{"num_hidden_layers": 13, "num_key_value_heads": 1, "vocab_size": 2048, "hidden_act": "swiglu", "norm_place": "pre", "norm_eps": 1e-05, "tie_word_embeddings": false, "init_std_up": 0.0352, "optimizer": "soap_variant", "learning_rate": 0.0032, "beta2": 0.99, "schedule": "wsd", "decay_fraction": 0.582, "dataset": "wikipedia_en"}
Each number is 200 + 20 x the weight over its row's rms, rounded and kept within 0 to 999. Layers, rows and columns count from 0. The size before them is the row's rms in percent of the matrix's.

# layer 8 attention output (transposed), 256x256, rms 0.242, rows 39-42,103-106,167-170,230-234, columns 0-63
094,168,204,175,200,232,196,196,202,184,202,200,178,215,201,197,201,208,208,201,221,182,209,217,178,186,203,237,142,210,224,199,209,186,216,199,210,188,203,202,190,170,208,227,172,168,205,214,243,203,152,181,218,199,207,186,220,208,192,249,234,196,162,181,189
097,188,171,217,191,204,233,199,199,184,205,197,191,235,157,195,203,141,192,194,207,202,206,215,204,225,172,191,195,196,224,179,229,195,176,222,187,198,215,222,212,179,208,211,183,203,221,188,228,191,189,185,195,197,193,192,202,169,204,176,195,221,174,193,226
101,193,185,229,215,164,200,199,196,167,202,206,213,194,185,199,230,196,186,221,183,183,215,211,198,190,204,178,187,204,191,222,197,212,212,227,174,234,222,205,207,199,186,159,193,187,200,168,203,235,192,172,218,202,200,234,205,200,192,210,186,200,243,190,159
097,193,194,186,187,235,180,195,216,192,210,213,197,221,187,201,179,188,219,205,255,224,184,192,214,219,183,229,200,173,194,198,182,202,221,184,216,202,184,199,192,227,183,217,220,170,201,202,182,192,198,195,196,186,223,193,227,179,182,235,197,207,185,162,206
063,221,222,189,214,233,201,188,159,203,204,213,167,176,220,249,197,178,200,194,207,216,198,209,189,189,188,234,222,180,187,214,177,189,187,217,209,194,199,197,188,221,182,191,194,216,209,196,141,203,223,182,173,209,216,183,202,164,192,224,214,205,249,196,233
069,207,210,222,171,176,209,199,200,195,178,224,196,183,213,208,214,185,212,183,190,168,176,190,182,198,216,160,224,216,207,205,216,223,220,212,241,201,193,196,240,201,197,171,201,216,191,168,221,189,192,184,198,206,201,180,196,191,189,209,239,227,224,190,190
062,191,235,238,179,192,192,220,167,211,215,171,196,192,199,238,182,205,235,199,202,202,206,187,173,216,209,171,224,193,210,200,194,229,220,213,170,150,200,175,208,180,212,220,213,187,191,177,175,225,180,220,185,186,213,168,189,186,189,214,206,189,204,208,222
062,216,219,228,189,219,165,204,181,197,194,216,179,187,229,194,236,156,189,215,232,201,199,160,169,191,176,238,188,221,176,219,187,195,218,216,226,209,181,226,216,189,212,214,198,187,224,169,218,181,179,158,202,213,220,188,209,223,189,179,213,241,180,220,195
077,232,172,190,219,199,207,211,188,196,174,197,192,180,206,156,204,216,217,228,182,196,173,226,185,189,217,188,219,223,190,211,212,238,211,195,213,208,203,199,184,195,223,218,171,202,215,176,220,190,164,197,202,194,208,205,152,191,207,228,189,165,179,174,181
076,199,220,184,191,238,191,229,158,205,217,186,194,209,186,233,175,201,219,167,216,201,204,200,191,197,206,207,207,208,199,194,216,179,190,184,209,222,223,177,200,168,193,200,189,211,212,224,180,234,189,193,196,214,196,208,235,206,191,192,149,196,214,206,238
068,188,189,216,216,211,186,182,172,173,231,222,221,235,182,253,182,180,207,184,216,195,195,205,172,201,163,193,218,189,196,230,177,223,205,221,198,227,204,198,149,218,200,194,201,223,198,227,248,211,188,215,218,237,189,198,179,170,223,220,189,229,231,201,182
077,200,217,191,198,219,235,225,181,196,207,172,200,204,202,178,216,211,207,200,209,201,202,185,201,193,214,179,225,164,201,211,162,233,210,222,201,191,204,158,188,242,180,163,190,220,183,195,214,185,212,189,241,204,172,211,178,203,182,204,184,166,227,218,181
149,220,159,219,205,182,188,218,222,203,235,209,207,170,208,172,188,218,134,197,198,199,193,159,189,208,200,197,213,197,206,221,201,199,181,185,172,206,189,212,194,201,227,191,200,202,199,223,240,212,183,229,206,194,189,203,172,213,239,215,179,212,222,219,211
147,204,187,213,171,160,209,190,205,204,214,190,235,215,188,209,199,192,174,188,203,217,221,175,233,221,203,163,216,198,175,187,202,194,201,193,174,196,187,203,216,216,193,178,238,226,189,209,180,196,241,207,190,212,184,213,212,206,207,143,171,216,211,212,203
152,222,218,177,224,174,167,192,217,213,192,214,220,178,235,192,208,255,188,209,189,209,207,186,204,187,199,212,180,204,171,222,174,205,204,190,195,177,188,193,190,222,193,194,202,185,188,219,174,190,214,214,205,187,226,200,181,220,199,219,212,182,213,219,165
153,207,216,154,184,223,206,201,223,231,194,192,186,189,214,166,190,218,192,184,212,222,187,202,224,210,210,235,197,208,194,169,217,185,183,160,227,193,178,200,218,192,207,232,175,204,201,219,179,157,218,195,191,184,196,193,208,218,206,171,201,188,158,203,235
151,199,186,202,205,142,212,176,191,207,192,203,215,181,218,231,195,214,185,178,156,175,208,224,197,185,224,184,185,229,206,197,231,192,194,187,193,199,225,225,206,159,207,196,176,225,200,202,205,221,204,228,178,220,196,196,182,207,216,189,199,193,203,205,203
# layer 8 attention value, 64x256, rms 0.287, rows 39-43, columns 0-63
100,167,207,190,197,240,202,226,176,216,176,224,180,174,198,192,219,160,215,180,211,213,208,225,212,240,202,200,194,235,211,200,188,174,197,236,203,196,205,163,200,170,203,195,183,201,176,215,224,199,188,189,224,177,193,207,198,196,198,210,235,191,187,227,205
106,162,196,215,182,220,198,202,228,213,185,206,196,225,163,226,212,205,211,222,229,186,198,194,190,207,212,218,184,198,235,191,193,211,185,174,203,208,178,177,221,207,204,206,214,183,194,220,222,181,211,219,226,202,178,201,183,209,210,224,197,200,201,203,191
108,192,206,207,208,208,194,191,209,211,209,203,202,206,207,213,198,195,218,207,207,188,207,183,160,213,235,198,225,186,188,233,186,224,242,207,190,204,216,203,199,196,250,182,246,210,225,179,168,230,193,185,200,210,195,204,205,205,221,196,204,213,197,170,192
101,220,199,177,223,235,198,211,196,229,155,186,193,220,182,194,189,172,218,223,190,179,192,187,196,223,170,169,208,214,191,214,198,217,169,201,211,202,195,202,218,224,191,214,209,188,217,223,201,173,206,178,212,175,201,190,200,184,187,226,209,204,195,186,190
096,210,188,154,182,187,192,208,187,176,205,232,226,204,175,164,198,209,209,208,164,231,172,195,229,159,222,222,195,217,194,198,246,214,199,167,187,227,211,176,180,199,195,196,159,215,224,209,204,239,146,207,181,164,199,205,213,211,200,203,184,222,228,191,183